From a checkpoint of a small transformer trained on Wikipedia: 2 heads of 32, no biases in attention or MLP.
Each number is 128 + 32 x the weight over its row's rms, rounded and kept within 0 to 255. Layers, rows and columns count from 0. Numbers have three digits each. The size before them is the row's rms in percent of the matrix's.

# layer 4 MLP down (transposed), 256x64, rms 0.203, rows 154-203, columns 0-63
115:128125163107115131197146150148155126131122144132110135122137133097184107100124107133169036148145124102095097068121104163075142110121152131167137104107158145111161128106115255102130096168130121
022:145118169134148065131095113142126162099151195120132100186130116131143134049083085060097105110143182146153130144127172132116082120107134143126134183120104127109157130126116105149211080078100088
026:099155075186132166141117124143166147086152166131171125142109132118112083127081099152175147129154168210058089132113123148118138089099095073152132101104184183138118115156142124109084100137170174
144:118187170147123144143109127142100128123144110142133177083119139070201130115094157074093148113153155089109129155119174126117117090106139092131146159210119128067120142167128225098079117117155125
031:095135121145163126136145108145153166059164118116119119147138152191113099134164079144137107118146108124130099159118116147132089116168062050146056094079132172129180064143148178113091132134118183
042:141095123107121124128195101131087149115100099160170154135085214144137096162146081154198109158134162132147089080098153122091136143175155102115101176100134111136097079136082164165166087114171130
135:109100158087228116130144111122086185111139116146103096138138188176174116117114128124112109102117092114125114121190079166156106138099147133147146126161112128147136187129126020131086121112093113
019:099118068183161159131118165163128170115087124082122123103143121121133148099144071114115108161110170188075167159070130183105140106114160113100047165100129164086145171143122107107124092159147094
033:070164127089122136128138111158139088127132118137096131117096173127114160125137131159202054166144159124143093109157128128115153071124155132135176067153089128164116053147139233128125102106106117
029:137167164119165120085113091087161138163143140110173149076120194154085136140143116092166128165095132129110151153160133149097131138085053101151118093150136167152137136134145121076091023123180134
114:176206137108119157131166114151134179114129125122060148062165158141148106070130203128122071103132133159166086097082170110152139088114140112105167116113103111130139103141104190079097126102126144
132:164149103075074112108118159155133111123176065113083139162130155163135111163137139110150128184098078118113130097178152147113179083164115134142166093076106119124169184158088095136085096144166187
033:141126172094135118131190145142091080105041114109110062121113170155141122215122091130137099157177128141146120099129137137108050100158112154131111119130181122182181099123121184101135120129141123
022:094086103117129079138149106150065179127152138216095091104113080162128135160147120089105137078146154142126154108090140132114087147150090150153085148150142179176162135166158159077129167136064111
024:074139179117120128149157146070062114144063121124095142140165164165114125142104095181131063111126148150134108092145142121115136124092153118141132101104183101149152124141177173135188108212147073
028:078044099168083126094137108043041079096131105133160135171123140138179111174147135127120087166114146159122131182135125128119166107121132124101105114207157135118133130104120170131145139135161116
046:148157144084108159107100145132142090125159157082206087105075178080143083122136101104128139165132101144107148073137084150149091118095124109151188130091141124165097151111119224147116152140112081
027:129109126167126165213065115070084194105109111128162131102132109144109070114083157103131178122136174109156135157157175132116102130155108184139091129168175153123108126097114119121138177135058107
036:127134086123089107139103109168118121130149120092085101153036117147086125141093133169161100145145097147139130112177127165139105125107149115123177165144063088142162075101176180195175091134142080
131:067136154143152095087123150180127131162129146118162130123144090156113078112120128114182077171094158119056159117077114122175117076128159107109127094137109141142119116127069235133149129143172151
027:115209099118086149104164180104131089104157111136086151103081164161098127122120178097169091152108152149111097132170147127145094098121133151116138135122078125122141132225085194138120058131131134
157:083182120150138200113164141062130088129112071107159145138170157133148045183177119152086127133135147142132089120088142162102086104183155089114070161105137161131110140120138100101135085126123135
108:124152115175124109077143170152111175133138185156108109154136122143168188162144144135181142175118091191059158110113077101126095113149053131098118080143126146079127109154096151081096128114160104
028:125078100123103163161146044110141139142198146111112103157158186170189105082166096102140111152083121156131147124137137167086149122119099137148104133134186084130066122139117096101207143153125128
025:151135113179180185150162118138064111100167090118103100172115173122109152133123146108205054131157136115127078079129112117153149038119091124141122104111153119166135059137122147151127119148099132
098:147129072113131110093147084079129106166124147102131107122107108183136077160122167145180161143126159142145159128124110149190105110099095157095101134146069140092094141094089212148173156147146206
027:132131095126212110142124087141126082146156097106157116189078147145144128137141092170083116163069141165142170147122087121102171085144083143132085122164147091131095034135091163119148166123124127
125:167109083116142169180132128127082090109122079151103027131112102151144074137143149116124182156116133094132151162120205121108101127150134116147165115144117129126147171085106227143117106121092134
019:136135169130138129104155120195134143107151123105102074135097142215113096177109138113134109175163169098098047150134153140106097127179047069120085132142120082097105093098139120129108163128141147
021:124129156184134176103128118113114117171109133103098152077082129100146162075128165146133131175145102166044067125053126150192145102107124148116156151131115099135162065135131184145104096169147137
142:108091101132121130082186129126136176201191081117125143160123120088103135115167144136158122102150166143143115138125064121140113169121103155151034088151134100145166119136111096120175069182085123
141:174062139139149143116136104146116081123178116145110074151138126173124116165136111118117118255090119150112134146121102154104130160138115145095105117103143138123142142137067174122122128126082140
143:186126108119133097124072163128136097159080130066165082128175166103120122143100113083094129206154092167174123098088102130144138060152132149166181142127117143110127163111131070099159144143098169
118:159152160092124169147167076120058140169156117117142092146132164112093105184118130102132140169089120139172142114137202159083129066147099071130113098169109131093112146106120106173115103209130107
036:131147087127104121182128068190091183132077134151082126087138138167125122056111108151166149153103130132119185079124097097195133142134164119139154090159139147115121144127154143161160166109100050
126:152110170105119108148150133117127119136120154071124051114168194114223088120089083123119183142125157119117123092124123166124104127076093152165106173121165168095138098140106191106084144135152098
023:161126161139176139121118109181103119167140145090168137109127154132115113096064104109081118192179089134120189148085146169128073147122082127145077129124155157136118143146066163119192136098101189
021:134061169098173132138165119139110140141131091059153086148142131150207118122135092112075112235123107146093148127119144155078141135129142092187109114112175142105154172126077145147120155137129110
106:097098124151155140186119138120074171092112196126097091138084102112137080120095121157141158147106144157064150136132103138134096111102134156085144108130090204106113158173115219164121128163179130
138:126086087165185140156118105145155104153128118057182155145144165129086079098101154119102129193111157117153124090060127135102173100118131088097130164141159134076130151073158113182129190134131152
118:079095089159120146127123113097128155150137093076158128175107142132180116103147173188160132196136136149108125139100182116148129169152118164156126126131130081118104131047110134146191039127137085
020:097152143107075073117161077121143157167129131125114154156094156141096161137131127070143090105179114166125142125194158125137151131147107119176122050062164081167122122192149113143123155192140111
131:172131150144171144154099109141121171122131116109152043152175117136139081093178055154121134147082132093079161053115119108086131082140141133142128162146136123131126100149111224159131117118159102
030:139124132115125110161109096142118195137127081106076141185125091136188104117115147138162177138139189156097107121162157156101175089124085094194087116109196093148151092150102126139080097183148121
018:161099105111192166120141148124141102131092148166147096107096131142118145112136203124128098083157123129117122109131127125111148181161067092162160032084143151136176104136080090195094114158135170
131:120092109094103108112128144150134121141161114155126123132107152143213105139150106107152124255101079159141109106144085099099125150139124139125128105093167113154098126127159193159146147126121138
028:142137102086160133102170169161124091148044118195142072117124133144153127111102142124124100139103162143169125124153125163110101124074131163108122101128049087130157101142140161137047110123186069
038:117165069125116197148147156149158010071171083125144115133099158173129134098099163144151133169147107123138096110084165186117091117177081094109125148115126112135113124120101167116122123153158123
018:116129134134212126099094144169141165121162163110083158113100111145176144056173149073104137157084087142123107133100109111168108081115109121103129158051092127141151109162092180142104100083098160
025:146116165120143120069162164105079165090132118174124103118122166118103107138094187187133173096137147128134139075063144171162049173135123187118114144160110174127091108155119145141115090109163085
# layer 4 MLP up, 256x64, rms 0.21, rows 155-204, columns 0-63
034:145131121144099069154137122179188111160136128162147153137064066119110181079132112134118138090098142080161180142098178081135115158168117167106157139119139129124135166092183060146190152148132138
039:142142086098130119117126189168139121101141127170106118093114135115047168128150153178120184069088115093162185145128128088120103182164176151117105129136118145114160166095133062129180182109136162
135:152158141152154109096157134095119190129090124172118146115094131091135189123154106128106166092092124093104190134163114101092226129140156189094072162119112086097139138165156125150119152093144077
046:109131102144097106139109163185163125117193067153116147093072092138091149105176124139122140096123108070165142139082115052115097191126152149084131127161159108180116150116181118142132165102132183
050:175120111127117044132131193136140157137147128178156147128133102142054170107148119154088152096107133084121165158116165098109119208137144125081120166106112106110143164114157098131125165039127158
125:132139108104087102160143116101123176170165080153103154090127087138141106090152192085141158090089054069148137115158155135149142142075197097103148181115138123153120128119162103140119186077100115
039:124120083145104085139138191140161094132165122184123190145089113131065142094125132145078134074120064105166156159106161098091123196128150109102121082094139135156112137120140067157149166124142186
042:142126085094105083119109125135154139148166157153148124137116114127073182154154103171132155117131097070153191172078178093102133177156141176106126145098123093136165145108129079161155186077061146
042:219131146106118081113153151160163133118154107163138186125084068126090151121180107165132139088088106079156153146117144113110140172160166128141132119121121089135102144118161063125149208142141187
120:129106115138147102131091132152135103135143143127114061130128138177111183170104077131112109087175137122124158196074158130128120202185093150158140082118108151056142178112185112113171140100085131
130:209177108082100122085102172178146097131147129138155095094120155114114217141097115092124173107090168104169174136100103120166132144098116122123145150096084141087144125114125103067144164105084162
046:208139115131102097109125180128163099135131133159131127113081138129086147100173116155073183080125106089151161189117156078096142182123111165120149121108091059146137121108141097130134196126096182
040:138133126163132127114125136164188131087179135174103131112127099119087142145131138155076152080103096108133176170088142062092138166169143190116139087157137132174135165125165069146121198098081170
040:146097127165089095104105186131170084118179111191129158178094126139085187108162121155074143087110104119155179158128149074110142214168121152105154139120164150158097143116143105143157168120116126
041:127104083121103101125140137155139101123136131179152129126095127154086133076196125147119129073146085099137185167132144037104138180129109177127147119114115145166113155077199098090157181119137174
052:156118114128120097118119170125144111131161127179120148137108072177080159090149110139076141050104083055158157176106151048143138182136174152122157116122110123167118155115158082120172164107118116
038:177103132096094076108112177140172111155149143141099169119089114132065153110152111181091143078118096074125149157103141071122116139156110131087161086116140118106107124090208049148159164122117128
041:177113091144119047106136120139127110117152101147139141103094115128105163133139102137095134040077085067138189158144127112135112153128146165112185144153127079149123128120164051150149168090108185
132:149042111167157118092167103104169181121146097198143121159095068137129116092177076156057119130119100125155155125161153121102159135165124158105098170174142113109098144118104111103107179137140164
043:119122109120137013139130135144154123138136135159118156084130104128077130082160113139087138090107076072085208170142150082105135153113154127089131106088126105127102168087141064114137170114111155
133:181115106140152120123167150128175106122133166123187121120175081185104132116171131089125109080131130103192121162094127105208078124123165096155120157153111116095121145059131094081156151106090178
117:161133121152132088132120091157157134123135085204101114107176094098147180099175166182162168108113069127105143119104135114069093135098180087122136165094186096124119135100157116140091131053110134
047:189081089107104114145109154152144138125137112190127157146067111078114167104146135160091172074111085099149165155104151071101146190128153155130155142124137140176135140116174082155137190066120136
045:149092120149115069080126128166146134127130123154130132094136090150123233108171142172123177117153082085149153135104140054140162158138146182101147177117158134152133151100176066150136167112094125
116:182133183149110140161102209183102163095118064189149119154133085172104121102103095135122111104096078092128156125108162058123147126130157114139118140085182110122175189155103119115108126121129102
044:126137125119149087142163139158169126079117076222122143155097148131066189114170126140120148095099081063151163138085147114126143162133134169114130140136131121171117148118130047102164174096117173
143:198107099123131134111100111124121130108145095176089133180108161065127115118192151182030144112105158116147153124086167093090119186129137135130087129103132141082084170173150114122140156143164107
037:148130147136103071122138168126163123144139124215105157136162095106126140089147139101104157131121120072181143161139150093137096182134175150104152134136128097145101152097138040165171205076152147
039:138094136150129077117164168167155095131149149174112136165106055110087148108162095144101146101104124086151159164142134069117085194134133138141125165092124112203124205119145086150140175121085119
130:133149084102100124126106170127134127179082161104128097077136146165133147119129172123099167101118142127132139226083156101173153181090151168130094132153161151101105187105131097108168109109127213
133:162107146124104108097167209116145154140160099097092152101054147076105117138164098108089185137120117111148128190143141103136178167088119177145116073134133068130125153116151103152178160167099153
128:140127149125165124127128161096206141123116068194117174134133075135145100107125102187092109055128119108146136194168138091169132133122155181123141093160098130099158142082167119078121156091146088
124:164132181128095115065157116131143128134203089132121089079069107139056115195148130160117167105121146104157124137125144105175118141168127136166096139140088161095094174085152110178154115166106089
048:128078110140096081134124131124150143150146108149107153126137098135095204102170120143148133082068097075143160153130149116144116191161146118085137147088149107148142148079121070123134234097116184
125:137076058169127137159188106146105168175109102104165109084110118146114175089125156099110136119085092102133139137177136123069147169105122107060081145120145160116120143142125138155178215135094120
035:164122111158084092136138123138176126133159137187090133143092111128069154097145138108107152110084069105119204139104165066119124174114152141141149056114124152134117153089168071136146212131119117
038:129091106135125071103104154134156100124161093126160154153073096112087137135153100134076169079120095104150187168139150071111108141128179130125138143147130090133127197088128037139119195095144151
112:109174111114147120152153104088156099167142147166145174141129089112096129183170106087118115125053120129159183135132114132128107141173145202116099167126120118111059135077175133117161127175058168
135:105161154129174128090122131110207098160162113104170124087101157127119118187144119126054167084109150108145130163150124110126123167103109178124140171125101156087085165088191067110128128113061128
124:134169104087141078143099115204118217066135140140136102090160144108118186082148081127117151115094118114130132127127107099159136192118140124109138078137071138149129166109186099199127133142108135
036:166119126129118107141125177137146121109119117176069155075080075128062199116169128132101172111102116086131154159099164068128116163136140135111149087100134116122136152109115058168143217111130141
122:146158109099106087167140172214136117093136116118119136105123062183107114118110136134145172096090140111149119115154120134136157179156127158135161079113133148183124110073156108165165224078100120
042:140097121127101093119113176169148119121182137163170101139096092052091176115140107136101141075118131055161171140120153049103177160134138148097136114122127155119113125113148052115130191097101136
039:174138083116142087110129192121125094119151126173098109115108017142101156091130138147129156092110111083122167146105149113159131157135170167116144122167145111116115162094138071179148214093126145
127:149086066089111138128157141132143124121150097127101130147090119151121126116122143132146165116145091133192180109134108080088101123090167128160099086101171123214182189131189101162147126136084194
037:121132144142092109130123146148201073137133111156132145122081091133118179129176104153113173084125105079133199131148159117115123195118101138099154104121141093172108160070118074119131178072092184
051:171141133148112097150094176175125111112152110187102106120129118150093137100101118132100144057096095104164212125121121098135112187137177188098147127120096082117141161080181071126143175101112152
035:155115085141095091119137154174168127114128170164129179130084102156101132112146140141139192097078084085143188142116181087126198175151163146088144113141119096121110173103134086136151189112088160
038:162132086107151112092128133163162132143160140146133150112090095152082129110147137167102156113099132063135195126120192068142118165135140175099147178112129108083111145118171064123155231114131127
040:191095103138119090110100132190145142107134129153123096094090094126098163080135126119121150103138156071136182218129167042155117162136107156125168075147110114153151160102128073132106165136132149